{
  "n_layer": 12,
  "head_dim": 64,
  "norm_eps": 1e-05,
  "rope_fraction": 1.0,
  "attn_scale": 0.192,
  "bias": "none",
  "parallel_block": false,
  "extras": ["capped logits"],
  "init_std_qkv": 0.0255,
  "init_std_o": 0.00522,
  "init_std_down": 0.00261,
  "lr_mult_o": 2.0,
  "seq_len": 512,
  "train_tokens": 341800000,
  "dataset": "wikipedia_en"
}
Each number is 200 + 30 x the weight over the matrix's rms, rounded and kept within 0 to 999. Layers, rows and columns count from 0.

# layer 3 MLP up, 1536x384, rms 0.113, rows 110-146, columns 0-191
191,209,255,209,229,208,223,195,216,217,231,142,170,137,194,217,207,173,237,207,178,201,176,192,184,223,223,190,197,230,208,227,239,225,172,267,217,183,208,211,213,230,258,159,179,224,177,231,178,173,211,178,211,235,147,257,187,168,229,217,186,206,209,259,245,182,205,176,222,262,190,167,175,213,180,188,263,177,224,199,270,224,194,244,231,208,158,214,213,199,241,254,202,229,149,225,219,147,192,188,215,239,186,195,211,168,200,196,165,182,155,224,259,191,194,200,180,216,151,180,184,197,187,207,251,222,254,229,209,166,190,185,204,159,184,228,146,159,205,243,131,132,218,209,239,183,210,218,165,284,163,181,231,207,212,235,224,216,192,182,188,220,195,211,194,202,257,143,169,187,182,219,179,210,213,218,201,211,135,237,287,207,203,245,174,226,215,194,186,205,162,205
227,111,177,226,213,188,157,250,244,161,178,112,246,125,175,196,230,267,162,192,220,260,212,307,233,209,198,174,180,290,225,155,187,179,197,199,196,240,233,223,273,173,166,222,161,213,172,228,248,140,202,216,216,216,207,196,231,155,194,176,162,242,179,197,212,171,194,261,162,186,215,188,176,162,154,155,221,138,180,149,187,187,173,235,180,195,199,201,188,176,195,181,163,211,173,172,164,196,150,231,202,204,208,226,251,211,235,235,185,198,257,151,204,149,172,164,178,228,220,177,142,203,226,184,212,206,181,236,265,232,239,195,205,180,202,183,223,189,182,241,213,164,156,285,236,196,207,225,183,221,223,208,210,209,204,182,219,185,185,155,159,186,218,211,235,241,214,215,270,202,219,228,230,233,153,188,166,222,231,247,258,212,167,216,142,181,195,168,212,168,218,139
262,159,231,147,177,213,223,164,201,184,214,220,184,218,167,155,192,227,175,193,161,223,270,179,206,225,200,146,203,176,162,148,206,164,206,143,231,187,158,205,229,233,225,202,181,196,172,157,187,211,144,150,143,219,188,240,203,175,187,242,186,161,187,174,199,240,211,223,196,206,200,217,218,178,185,266,249,182,166,190,225,202,218,144,232,213,180,165,183,231,200,172,172,154,235,187,195,142,204,237,202,218,171,183,178,204,248,188,166,171,200,152,250,228,234,165,203,201,261,201,198,187,237,166,153,199,161,235,247,193,155,128,230,200,231,199,214,193,173,222,223,206,195,201,191,200,205,172,200,183,179,210,168,177,232,217,267,173,222,195,193,177,201,232,179,225,171,222,151,205,186,183,245,198,173,162,189,177,259,196,195,193,169,211,217,204,237,154,214,219,205,179
188,183,179,248,230,169,229,217,214,216,229,165,228,185,209,174,248,146,195,143,130,212,228,209,180,187,236,99,225,141,239,240,213,182,180,141,211,200,245,195,220,166,218,219,215,202,166,223,191,146,185,227,176,155,232,163,197,185,232,211,207,227,222,220,207,237,217,126,178,214,205,152,238,190,250,198,257,142,201,187,224,251,218,206,209,183,192,223,202,204,192,249,215,212,206,167,193,196,171,215,241,208,169,119,236,198,161,242,146,238,254,214,187,223,239,227,194,207,181,201,169,196,229,198,190,206,222,213,174,183,214,184,209,226,227,178,176,159,207,261,248,134,181,144,200,220,164,173,182,160,190,220,164,261,180,252,199,229,167,159,203,232,177,205,213,215,148,174,215,89,159,160,160,196,144,146,189,160,171,226,222,182,144,186,227,221,214,192,183,218,200,208
248,206,208,215,239,283,255,153,221,198,234,160,229,228,160,161,185,188,157,201,249,243,249,169,235,217,216,204,223,194,218,149,219,215,210,180,216,249,209,163,216,176,166,196,187,216,183,201,211,240,177,138,217,189,219,171,230,163,180,208,184,190,211,186,169,226,248,251,251,220,164,228,177,205,210,191,190,203,152,163,234,172,180,207,245,197,137,205,230,231,187,163,165,187,199,235,239,132,212,215,160,195,203,192,227,190,201,133,192,254,179,233,242,166,167,191,207,224,245,202,196,179,193,171,145,184,197,209,205,207,214,163,268,219,167,182,206,181,204,220,220,191,249,185,202,213,210,136,205,179,136,213,186,215,212,194,239,201,165,166,180,163,192,188,240,200,158,179,223,190,197,240,244,265,206,181,219,215,212,215,210,205,204,197,183,162,278,157,265,227,214,195
202,226,231,253,168,214,198,234,170,205,222,183,202,239,220,173,234,171,199,181,248,151,169,213,216,170,208,190,172,173,172,201,166,179,206,223,168,206,185,170,236,156,203,211,225,226,200,225,181,199,160,194,249,199,251,225,206,188,154,183,185,232,275,187,200,223,212,197,226,193,205,241,178,183,169,158,203,165,183,228,214,213,206,241,197,187,204,178,169,225,209,274,155,217,200,219,236,224,195,208,196,143,230,216,185,197,209,245,191,223,232,205,180,165,182,208,149,204,231,237,192,215,177,291,198,194,196,193,205,186,245,206,181,192,224,184,163,215,203,232,221,198,165,192,204,200,208,226,173,215,180,182,221,187,224,215,236,194,165,228,196,279,169,165,234,172,244,172,178,194,188,188,197,235,237,217,229,220,197,166,159,238,177,213,252,212,187,238,188,196,170,184
182,182,186,179,228,166,204,248,233,178,216,190,194,193,180,222,228,194,215,207,227,204,169,213,221,222,225,209,143,241,205,188,226,143,187,229,197,229,190,213,248,202,189,192,167,194,199,171,224,197,243,191,220,198,184,279,253,120,182,190,247,216,194,204,207,175,226,247,234,195,206,233,208,241,161,187,217,182,225,198,187,186,159,190,129,210,213,199,262,258,179,150,222,237,168,211,225,211,160,202,207,213,166,219,269,225,163,193,173,185,203,215,202,209,178,231,188,201,212,275,200,198,210,186,169,177,184,174,222,204,204,210,205,192,229,167,233,202,207,203,163,183,190,169,224,211,203,187,210,223,234,186,192,169,240,201,203,128,185,211,184,218,230,164,170,172,224,258,232,204,218,209,173,188,242,158,154,187,193,181,165,159,175,179,217,226,213,205,230,201,246,169
242,197,207,177,225,180,229,207,155,245,231,213,217,204,180,215,185,163,204,173,213,181,229,212,192,216,159,190,228,177,188,150,158,200,240,210,202,191,184,193,217,240,202,182,196,189,149,194,261,178,183,261,204,260,205,216,176,197,156,169,209,191,162,173,225,205,169,197,200,203,184,199,186,211,195,252,191,218,214,189,214,182,180,172,223,159,177,184,196,204,155,189,185,162,207,200,201,189,228,204,230,195,199,181,206,190,195,186,238,177,185,201,237,207,186,209,230,190,235,184,167,162,186,184,204,194,183,205,177,216,180,229,218,187,206,190,197,211,169,254,178,205,173,217,217,211,265,220,198,228,213,211,212,202,176,234,165,233,225,229,220,189,193,190,194,190,117,246,166,211,202,178,187,207,202,180,226,212,200,227,208,210,197,167,192,218,172,191,163,238,210,209
171,176,238,219,223,187,249,245,227,170,238,234,202,178,154,188,220,173,185,231,197,160,223,197,187,210,144,195,170,191,216,227,190,176,167,231,185,161,232,242,131,202,226,200,210,156,249,183,187,175,186,220,193,199,197,234,174,189,217,139,131,233,219,248,167,155,190,198,226,185,163,240,269,203,172,230,195,163,206,140,238,166,196,181,183,191,193,167,217,211,258,202,200,267,218,163,211,165,190,189,180,201,219,185,179,168,215,217,231,169,221,128,152,217,209,180,170,242,223,220,170,166,201,160,190,193,211,224,208,180,192,202,196,189,167,191,235,202,204,191,203,168,209,124,197,175,267,176,246,213,234,204,166,216,230,169,143,202,221,174,187,225,232,181,217,205,201,253,231,214,171,196,187,198,236,238,194,254,161,179,170,183,187,210,184,140,204,143,214,185,210,213
178,231,257,212,157,195,238,236,165,192,238,175,234,160,247,212,166,184,228,151,213,200,199,246,178,133,192,215,260,169,202,243,231,225,219,216,228,191,243,184,253,193,222,164,193,153,182,232,229,189,211,227,239,164,197,196,201,184,195,215,144,210,230,208,213,220,183,195,254,171,182,179,196,193,184,264,170,207,190,190,206,216,169,247,176,214,165,260,212,178,178,201,206,177,170,185,148,163,212,172,190,196,208,207,149,171,244,196,144,243,186,202,205,208,211,160,279,190,207,223,223,221,232,228,282,169,182,194,232,181,166,261,288,206,207,175,228,147,255,207,191,189,186,199,226,233,167,191,186,201,191,209,193,254,261,256,192,175,222,218,164,198,167,182,176,135,165,168,207,234,221,192,187,199,213,223,215,169,174,248,202,164,220,165,193,133,218,214,134,158,196,209
166,201,140,201,213,208,201,170,174,178,214,143,259,160,204,185,186,201,224,239,157,244,182,201,167,232,211,177,197,174,183,195,207,187,176,221,202,247,169,183,169,182,240,185,158,148,152,234,226,170,220,200,233,177,215,141,194,206,192,197,250,202,265,185,148,199,204,166,209,218,205,182,166,216,191,215,211,210,228,159,170,194,206,193,233,206,164,187,194,196,221,255,188,184,250,190,179,214,171,192,202,212,237,157,220,211,179,207,152,186,181,184,174,253,251,187,250,218,207,241,188,145,188,207,166,191,193,149,206,215,212,210,175,183,212,175,190,195,198,139,200,238,221,161,191,190,172,199,217,197,231,179,215,175,223,218,185,197,151,184,195,179,211,210,172,231,226,196,222,178,176,186,141,206,193,186,196,194,199,248,212,195,204,217,173,238,188,186,156,195,241,157
178,253,188,215,132,175,196,218,135,196,251,170,164,154,163,240,195,185,225,215,246,242,169,246,197,218,195,198,152,184,180,204,205,189,219,202,247,202,124,178,197,224,213,163,213,153,269,176,212,186,255,201,215,205,222,253,167,246,179,265,210,227,233,162,236,145,212,215,158,159,220,186,246,120,190,205,213,232,202,185,170,196,163,200,210,230,223,254,174,193,156,160,199,187,249,212,221,254,243,199,206,210,193,219,194,197,218,156,220,263,242,180,183,244,160,223,192,170,161,192,177,207,178,196,232,130,198,159,228,221,228,240,226,193,211,139,228,157,176,178,187,159,196,241,216,204,186,159,197,240,198,186,222,195,169,181,178,211,210,210,182,183,263,235,225,165,254,255,225,214,199,185,185,226,136,223,166,196,213,171,221,213,181,214,149,231,223,213,177,218,189,202
191,220,279,201,198,216,165,246,190,217,216,222,166,195,196,184,177,223,192,213,276,239,194,257,227,209,187,180,140,192,179,177,205,179,239,207,176,166,208,160,148,200,198,187,227,256,177,166,210,241,199,201,156,170,188,214,163,208,145,214,208,201,166,216,155,190,196,221,212,167,217,215,205,125,227,178,148,219,174,228,208,207,190,200,208,177,197,251,250,259,185,231,165,156,255,167,207,221,156,151,242,218,175,183,225,168,203,205,250,203,183,173,193,198,163,236,193,196,158,204,223,204,198,182,196,180,186,183,201,110,179,195,211,212,229,214,172,192,196,172,194,167,188,186,206,216,197,177,193,206,218,251,211,181,183,201,214,190,226,213,185,219,198,216,219,187,190,216,166,169,193,224,164,155,197,202,237,247,203,217,265,166,181,226,193,179,178,187,214,211,136,205
185,222,207,224,212,199,149,160,184,154,157,201,212,204,212,217,221,207,194,219,211,220,196,207,226,191,226,172,183,187,277,198,209,212,196,180,197,198,170,189,195,196,147,156,213,205,229,148,253,231,212,191,227,187,183,225,226,188,175,183,227,254,215,258,187,242,207,179,180,142,239,176,271,241,197,218,211,168,182,205,201,224,146,186,155,164,184,242,231,174,240,223,213,176,200,187,191,217,156,234,166,241,174,213,227,171,213,236,242,218,203,173,177,216,230,209,214,213,248,180,189,162,170,205,233,218,178,221,227,223,203,211,151,214,186,163,204,185,165,219,204,195,191,205,164,235,219,211,166,175,210,194,224,197,218,216,232,212,198,170,199,207,197,242,191,204,221,156,245,232,202,190,191,183,196,233,218,217,209,188,230,192,215,186,245,208,203,152,176,177,198,191
195,168,243,193,227,187,162,212,211,225,228,212,228,223,230,184,266,170,164,244,217,251,175,204,179,180,249,220,209,154,186,161,206,148,160,192,165,209,176,213,169,237,212,170,211,186,197,212,235,274,226,216,221,201,260,212,246,159,212,173,229,164,159,191,201,222,150,225,214,163,183,188,236,180,183,150,207,213,170,201,209,229,184,152,229,214,184,191,174,184,158,204,201,190,169,185,217,224,228,220,195,199,198,183,193,239,198,187,217,193,229,212,174,193,252,189,158,202,221,151,210,241,213,183,218,261,174,220,175,164,193,212,167,211,190,165,158,234,226,164,189,205,183,204,228,148,263,191,204,178,175,176,190,196,240,202,172,207,220,153,173,180,141,193,253,208,203,183,139,210,201,195,172,135,180,227,171,199,206,241,208,179,184,155,177,156,187,200,234,195,161,232
204,240,219,199,239,191,268,241,155,179,184,191,190,237,258,175,206,230,224,199,179,204,204,188,225,153,173,238,230,221,188,215,209,188,186,222,245,238,198,207,205,155,235,159,214,142,211,163,203,215,229,136,198,189,212,176,267,204,189,239,217,173,208,211,189,228,204,242,190,192,195,231,223,251,202,220,226,160,184,208,205,172,199,165,225,228,227,190,179,203,229,182,220,159,179,201,185,202,194,205,166,191,204,206,192,255,209,216,186,175,201,166,218,211,246,249,216,228,195,211,219,199,245,185,184,157,185,232,199,226,183,183,228,239,208,254,208,237,219,209,157,208,118,177,184,143,223,213,237,250,203,240,235,189,187,217,206,188,170,242,206,179,153,226,201,203,249,223,211,210,188,199,208,161,208,154,161,195,204,167,238,176,205,198,226,222,150,208,221,202,195,239
214,223,218,173,213,163,203,206,163,220,183,201,218,150,175,177,256,246,207,222,199,196,242,214,213,148,186,161,194,219,211,186,211,208,262,225,170,206,208,249,227,212,218,209,212,210,174,188,133,186,232,215,243,203,221,201,193,148,162,139,229,223,203,225,210,191,211,198,218,225,165,207,177,187,185,215,225,219,191,212,220,159,167,224,246,165,156,199,235,204,200,187,246,151,181,246,198,255,175,198,170,212,222,250,195,176,140,208,198,187,168,185,199,200,166,125,173,232,170,210,157,235,186,198,187,169,231,214,207,176,160,207,184,243,293,201,182,161,139,187,172,164,213,188,235,217,181,189,184,239,169,210,128,180,178,146,215,243,161,185,220,187,204,182,272,172,205,242,240,200,237,189,215,194,154,228,206,214,198,223,191,164,198,218,178,190,230,248,227,186,230,224
203,180,190,168,199,174,218,248,200,165,189,235,207,184,214,224,177,188,205,230,203,249,204,227,189,174,219,224,188,149,183,192,184,150,159,183,167,181,175,226,195,238,193,205,237,186,261,165,193,232,215,192,121,229,216,173,189,268,241,181,173,239,194,222,235,211,151,174,214,191,220,179,200,224,182,128,166,195,210,162,185,240,226,225,212,256,245,212,208,214,160,153,211,232,204,213,196,228,203,229,218,234,215,195,192,215,195,195,210,147,199,165,234,178,210,199,145,142,204,195,207,146,235,243,187,208,213,220,161,197,223,194,178,244,173,215,167,171,199,167,178,170,161,194,185,196,209,194,160,259,217,188,280,212,184,222,176,154,193,168,223,212,182,208,172,124,166,192,207,204,144,176,267,197,201,178,191,201,206,184,162,206,104,215,215,210,186,169,159,183,196,233
238,183,190,252,253,170,240,201,221,220,229,213,216,226,188,233,126,182,121,143,209,223,241,145,202,181,141,226,210,218,197,249,227,254,165,198,207,152,229,216,257,193,204,254,178,183,168,218,179,172,221,208,172,236,179,209,213,219,224,201,206,234,160,238,179,195,209,160,102,179,240,197,225,224,238,177,189,206,200,217,201,184,210,211,200,226,223,238,220,164,200,219,196,199,212,205,239,201,184,242,149,201,270,163,131,175,224,260,188,189,133,200,192,213,170,221,105,192,297,214,122,198,209,254,181,166,228,191,191,209,160,148,194,254,231,173,245,152,273,195,209,299,232,264,120,221,185,182,201,185,181,190,171,150,166,175,208,227,197,161,208,141,172,197,196,237,180,171,173,187,189,226,158,211,183,202,200,219,189,250,216,189,150,252,214,229,198,212,208,199,216,189
185,265,224,178,220,221,224,213,277,206,167,160,164,238,239,199,193,163,187,207,201,179,224,203,244,104,203,175,228,247,180,172,195,203,245,166,208,208,117,193,206,167,197,164,218,218,197,237,217,235,195,231,213,205,209,196,197,218,129,190,219,186,200,158,189,227,132,170,206,197,242,218,180,156,164,137,205,145,199,223,174,195,146,172,251,250,251,199,231,171,190,190,204,187,221,117,133,182,214,229,226,205,211,185,216,230,183,257,253,196,211,219,201,206,217,199,178,217,215,190,162,225,206,207,172,133,202,207,194,205,218,244,226,219,193,233,221,190,157,201,214,252,195,211,216,201,224,182,141,182,191,192,195,199,215,224,133,198,181,168,137,148,171,210,176,202,206,202,185,210,194,235,137,164,227,175,222,174,171,182,236,211,212,226,196,206,180,217,232,184,228,214
183,237,193,176,170,179,217,183,203,293,203,227,189,231,202,232,211,210,191,150,186,196,175,200,194,198,202,183,184,226,206,194,210,227,165,224,204,184,225,212,226,172,229,211,183,230,187,251,224,220,136,182,205,210,242,175,205,226,194,185,199,211,160,174,163,177,240,154,228,154,153,213,199,133,218,226,203,192,233,199,196,222,188,178,204,142,189,157,193,202,242,188,221,204,214,177,223,203,131,160,180,188,160,212,110,133,208,198,221,249,208,194,184,217,155,153,178,227,231,194,217,208,221,219,165,186,202,160,191,176,153,203,198,204,212,188,217,179,185,176,178,190,172,233,175,243,213,175,225,226,164,183,201,208,193,210,176,233,163,121,178,259,136,192,225,209,217,206,211,215,166,179,179,147,195,145,194,244,231,231,159,163,215,229,254,157,196,227,191,205,199,227
192,186,168,155,229,199,218,171,226,187,183,199,193,218,259,204,227,230,197,205,259,229,225,119,177,195,185,205,167,236,191,184,204,187,185,195,207,197,127,168,261,135,220,228,189,143,178,181,208,163,203,211,128,184,173,223,251,238,177,212,185,278,245,189,229,237,231,189,165,230,233,207,195,174,165,218,237,153,190,231,207,183,138,195,253,197,210,212,184,223,257,198,178,198,168,158,125,193,156,232,221,168,185,176,210,230,193,229,160,239,143,239,250,197,165,166,231,171,192,195,222,242,223,169,191,182,207,272,211,193,211,235,165,244,177,176,168,159,241,176,133,183,180,231,198,211,219,178,177,263,160,188,251,163,163,163,204,191,147,173,152,169,231,229,98,159,134,193,186,256,199,190,189,252,222,266,116,156,226,228,235,151,149,183,235,183,158,219,235,245,204,219
233,190,197,117,215,207,196,223,215,238,206,219,126,243,217,214,167,190,208,207,173,165,182,209,153,236,171,237,203,239,193,227,206,210,149,196,178,173,164,233,209,245,229,220,202,246,175,237,204,228,231,185,215,194,200,239,203,206,173,182,213,198,177,176,222,171,170,183,203,253,164,219,208,211,181,220,251,227,141,195,191,153,152,223,195,160,204,175,218,194,259,146,198,138,175,209,211,225,227,171,214,173,214,177,257,192,166,232,259,173,195,197,207,203,167,230,193,131,217,196,221,241,247,213,209,192,212,191,216,213,248,224,183,182,226,174,224,198,224,194,214,177,216,207,251,228,184,194,272,188,198,198,152,209,201,215,214,183,233,181,207,181,210,164,194,208,209,229,147,148,211,207,181,191,194,193,217,206,214,211,221,197,153,169,133,175,183,233,160,210,244,204
169,156,202,148,185,173,201,141,233,159,181,203,213,214,179,201,185,177,214,199,192,226,206,205,214,213,191,189,212,172,170,196,212,209,218,197,199,177,194,212,191,181,232,187,219,257,192,168,110,208,226,214,214,207,155,215,203,196,199,218,194,131,224,200,177,203,185,214,204,190,211,197,248,227,222,256,205,199,154,237,192,184,228,167,220,201,247,185,216,191,196,240,222,175,209,229,222,189,235,194,197,201,162,153,182,205,198,159,212,183,236,236,231,184,238,244,216,195,218,207,189,245,221,191,191,228,184,232,226,210,176,229,181,197,213,183,225,161,236,153,168,181,189,233,205,199,283,196,184,188,230,192,188,196,215,211,181,194,204,202,188,207,205,184,199,246,216,263,171,215,200,211,198,214,249,145,239,200,223,215,179,195,227,150,165,237,176,220,156,213,215,186
201,236,186,214,215,166,180,190,176,237,228,167,234,196,172,151,164,207,255,213,243,165,192,213,230,190,247,210,198,244,192,221,217,224,190,144,189,216,209,191,185,225,246,220,204,189,241,212,203,113,203,234,200,171,223,203,196,212,261,196,190,212,221,181,180,172,208,237,251,211,161,175,191,215,172,193,216,184,193,178,186,227,192,180,203,235,165,197,213,128,210,170,227,190,217,181,244,212,162,220,206,173,179,234,210,199,183,156,200,189,209,231,235,196,184,167,176,236,192,157,163,205,265,189,242,191,211,203,237,212,237,208,179,228,250,181,163,275,144,242,257,202,132,223,183,200,177,88,149,179,175,205,179,243,259,222,161,201,216,189,218,153,230,197,193,172,177,183,193,195,197,215,173,171,161,204,191,130,175,195,210,151,166,246,190,230,225,218,199,177,194,235
234,222,206,225,239,168,249,218,193,197,238,183,188,169,221,207,219,203,194,230,198,168,194,200,203,176,217,219,179,199,199,150,220,185,223,183,239,225,174,183,184,168,191,183,205,181,199,184,156,240,263,236,108,168,191,188,225,213,182,165,225,201,175,230,209,210,218,176,193,205,184,196,217,237,198,153,216,184,183,197,212,235,174,200,194,188,208,187,219,189,191,188,224,181,175,205,222,213,179,198,187,198,216,207,208,244,185,187,201,211,181,173,205,205,186,207,205,223,215,263,194,189,163,188,175,159,201,189,174,199,173,235,247,211,170,223,217,166,199,201,183,192,233,153,209,201,201,207,157,204,203,195,233,196,227,229,194,221,226,219,226,176,174,184,218,201,174,200,272,174,164,210,222,170,151,190,258,179,166,178,232,199,238,215,176,213,221,184,184,170,202,211
206,179,192,191,130,219,131,255,238,214,217,173,234,221,226,195,189,230,208,201,172,172,160,157,149,228,207,129,236,239,179,185,209,179,245,207,155,188,210,225,243,196,214,197,218,197,189,162,276,206,234,182,239,144,202,180,189,166,241,173,228,222,181,144,280,205,201,181,136,205,242,189,246,180,193,187,150,196,205,138,168,255,212,187,208,189,210,209,186,232,221,297,202,225,178,201,219,253,220,215,208,170,192,209,201,203,204,241,209,193,224,206,163,183,202,204,189,147,214,194,155,174,178,200,179,221,201,194,271,206,220,232,214,187,177,187,216,230,158,209,201,169,186,255,173,220,160,178,194,215,244,244,252,154,213,215,191,213,198,199,197,231,190,224,205,219,168,249,199,214,159,187,205,131,175,204,223,205,229,212,215,172,203,190,183,219,229,214,193,193,200,211
190,225,215,232,207,235,176,182,234,245,217,165,168,250,202,195,204,209,188,148,246,175,243,183,161,264,197,226,153,182,192,236,160,165,220,198,252,179,245,211,217,247,227,199,227,156,185,181,191,188,196,146,235,198,222,188,222,258,206,186,184,152,220,234,207,219,214,178,242,198,202,194,219,205,231,188,178,219,170,206,224,206,237,215,159,247,209,189,170,168,228,189,213,236,158,226,202,249,214,192,207,213,195,197,187,244,194,166,187,201,237,164,165,223,171,224,239,226,238,152,181,190,193,164,186,181,205,198,202,196,188,221,120,222,185,159,197,217,174,244,207,203,221,211,217,108,196,210,177,235,217,229,238,205,226,201,198,211,201,203,215,185,266,251,237,173,209,213,190,223,183,188,168,187,251,211,161,209,187,196,178,197,222,223,217,242,224,219,187,209,193,190
226,206,252,211,158,175,143,234,230,236,242,165,186,189,179,186,150,206,212,195,180,275,211,141,178,166,278,210,206,244,215,215,160,192,226,190,162,194,213,250,211,209,198,227,198,214,196,212,232,224,208,240,173,204,191,142,194,169,193,174,215,176,172,190,170,239,131,172,203,182,211,266,235,163,211,177,207,210,223,194,252,233,252,123,200,222,155,158,253,184,183,190,220,175,225,143,144,189,196,267,173,205,233,197,200,217,179,191,206,176,225,150,190,206,179,208,173,231,262,225,167,212,196,216,224,162,224,181,193,253,265,241,223,246,177,193,148,184,217,248,193,184,116,131,213,153,192,204,204,246,190,180,226,186,157,208,233,200,202,146,166,182,243,217,198,219,191,215,175,190,265,220,182,189,196,161,244,129,195,207,208,269,218,264,244,183,153,155,182,146,211,222
203,286,174,190,147,137,247,196,203,224,224,156,193,161,212,135,173,167,276,241,249,228,130,149,275,254,173,178,210,165,143,198,170,186,173,189,252,226,176,213,200,250,219,151,200,174,103,179,242,172,240,193,190,200,203,215,179,184,208,192,208,214,270,183,202,175,138,134,219,241,163,220,157,272,184,194,173,274,208,209,181,170,248,253,213,212,185,163,172,208,214,277,288,190,113,145,175,187,222,185,200,223,213,223,167,181,211,188,196,202,194,203,232,223,175,180,148,172,191,195,213,228,168,231,226,194,241,179,152,158,207,219,226,180,206,198,173,209,236,227,237,204,245,287,193,208,192,166,214,232,144,177,195,158,213,171,189,173,174,206,214,204,257,198,210,233,147,207,209,216,165,238,216,207,186,166,191,194,149,245,217,219,195,199,147,217,179,215,182,181,193,220
197,192,205,155,207,175,180,175,232,214,218,213,199,186,237,215,220,193,230,163,213,285,229,238,221,155,194,209,155,209,219,219,182,183,149,192,208,251,191,175,260,205,228,214,135,147,223,228,214,151,154,225,185,238,163,234,160,173,198,196,224,186,267,216,186,150,210,171,183,228,257,224,172,209,208,148,226,202,257,204,216,176,172,197,227,217,173,174,184,177,161,181,178,169,151,161,207,197,232,162,165,244,213,226,181,208,269,206,174,228,205,191,129,175,139,189,172,248,209,174,210,143,211,215,207,233,188,208,173,206,199,234,215,170,153,197,245,216,231,210,161,155,182,214,209,224,185,185,246,186,227,215,228,163,187,223,231,227,234,204,237,203,233,250,157,214,195,203,255,251,161,137,194,210,162,196,245,226,208,210,185,181,225,177,188,184,187,187,192,230,215,185
244,205,241,158,205,147,163,227,221,206,203,196,188,209,190,210,216,231,150,208,192,156,152,211,165,233,178,175,163,204,239,187,269,186,223,176,229,206,242,219,250,160,175,203,222,183,210,220,206,211,283,224,182,158,170,183,163,202,227,199,231,175,244,230,217,199,239,146,202,235,218,187,196,189,183,202,200,161,201,196,167,174,224,247,174,216,210,202,206,273,202,189,239,208,182,205,199,153,243,207,176,201,189,224,190,235,216,141,243,149,205,197,187,183,209,154,188,216,207,220,210,202,243,197,218,237,215,159,265,225,205,182,194,195,147,196,154,197,249,176,201,188,155,220,174,205,181,143,220,250,150,195,191,176,198,191,214,247,174,195,187,237,187,154,158,173,157,147,222,237,183,182,199,154,170,176,217,197,210,196,206,187,196,238,150,232,215,181,144,215,284,261
228,173,182,214,140,244,224,209,195,282,227,171,250,204,201,163,184,213,261,195,158,154,217,188,141,205,166,162,155,183,197,233,153,145,235,191,196,239,208,161,239,218,237,205,212,265,208,216,235,207,217,220,222,182,223,148,176,190,179,158,204,200,217,213,240,207,181,134,140,129,155,206,258,232,154,221,219,211,246,199,177,206,201,134,130,190,180,142,174,190,166,164,168,221,185,209,208,194,225,206,189,193,194,206,256,175,228,225,188,209,263,205,140,203,213,219,277,223,191,217,181,180,152,223,153,220,218,206,209,194,163,201,240,184,278,173,181,201,242,133,213,255,162,208,242,168,187,211,184,180,156,174,177,187,177,191,106,247,240,187,223,152,259,181,157,216,195,203,235,144,179,189,229,185,202,169,183,211,215,201,183,202,173,181,195,203,154,228,276,208,224,277
222,198,160,197,228,203,230,243,228,185,215,187,163,252,209,207,171,212,173,173,192,200,194,212,189,223,200,156,187,212,223,203,215,223,235,205,202,193,138,205,212,185,199,201,248,161,180,197,256,198,198,207,253,221,196,143,240,193,185,233,187,227,256,167,170,199,193,194,180,246,222,212,203,172,180,229,176,217,198,186,216,211,205,203,188,181,240,188,195,188,244,224,143,186,197,172,178,227,291,195,182,170,174,237,207,197,171,207,264,189,138,227,197,181,165,239,254,263,197,233,234,223,206,202,187,181,158,223,209,199,249,257,210,192,185,169,228,173,135,190,173,208,212,247,202,213,170,189,138,173,186,172,271,199,143,207,211,172,132,224,289,175,212,199,197,215,180,240,194,201,194,181,213,113,209,191,198,177,193,222,199,225,182,209,205,282,203,235,182,198,174,226
196,201,227,178,235,154,236,195,224,261,150,218,210,166,141,215,164,192,182,202,245,234,208,176,208,217,194,247,178,226,246,157,196,232,189,194,179,238,196,273,187,162,138,199,257,247,174,254,191,199,216,259,199,185,225,274,190,189,250,191,204,213,189,260,233,208,217,156,158,212,184,209,191,173,191,249,214,250,197,203,187,197,165,226,241,243,218,234,200,201,186,204,189,188,218,181,260,203,190,133,220,292,171,156,172,176,231,185,153,224,190,180,229,180,200,213,172,208,250,171,160,169,178,232,202,172,163,133,235,177,228,254,159,220,215,177,282,198,198,231,242,280,237,190,194,258,241,206,173,206,200,196,151,194,232,173,198,183,224,191,214,116,215,165,192,275,233,191,203,222,121,232,189,186,193,171,190,234,172,165,195,223,267,224,182,149,199,190,170,202,187,179
213,217,236,222,231,191,227,159,232,190,197,186,208,201,200,261,160,204,185,209,187,219,195,246,184,189,182,191,223,195,219,167,200,196,201,189,204,204,203,214,162,215,172,198,221,252,237,176,196,222,216,219,134,204,197,199,171,115,188,183,214,203,205,161,202,223,191,246,146,227,159,221,160,202,212,230,230,224,172,201,177,234,208,234,208,200,194,183,206,207,233,158,193,231,194,224,196,193,223,175,228,252,196,261,190,201,177,202,214,157,230,180,228,203,153,197,143,159,221,229,211,205,145,254,212,184,215,170,228,229,172,194,228,221,212,193,196,176,204,223,211,169,214,182,235,215,188,202,192,208,194,230,158,220,171,161,211,191,193,235,134,194,165,248,207,235,186,225,204,197,235,201,220,225,174,216,237,234,261,213,199,209,241,169,128,217,180,207,186,184,212,216
167,168,202,237,197,207,198,243,192,140,204,191,239,149,231,177,248,165,224,216,188,212,183,234,200,262,129,203,183,240,240,227,224,174,221,233,171,161,206,236,173,178,206,255,180,127,195,197,234,188,194,207,215,203,217,140,124,241,215,192,184,195,207,171,218,230,197,153,208,183,212,203,187,203,174,203,178,204,221,146,209,169,214,184,245,154,211,218,183,159,194,190,192,180,195,175,210,232,210,167,235,184,120,218,150,179,235,189,237,217,193,179,273,194,219,184,199,228,234,205,181,240,171,182,239,252,214,200,156,179,144,234,210,178,187,197,212,143,192,196,210,198,151,206,245,209,200,229,172,215,196,209,200,179,214,160,152,170,163,199,180,191,195,245,211,201,175,178,208,202,124,152,251,197,169,161,206,187,218,225,215,210,235,179,194,160,188,216,211,187,239,166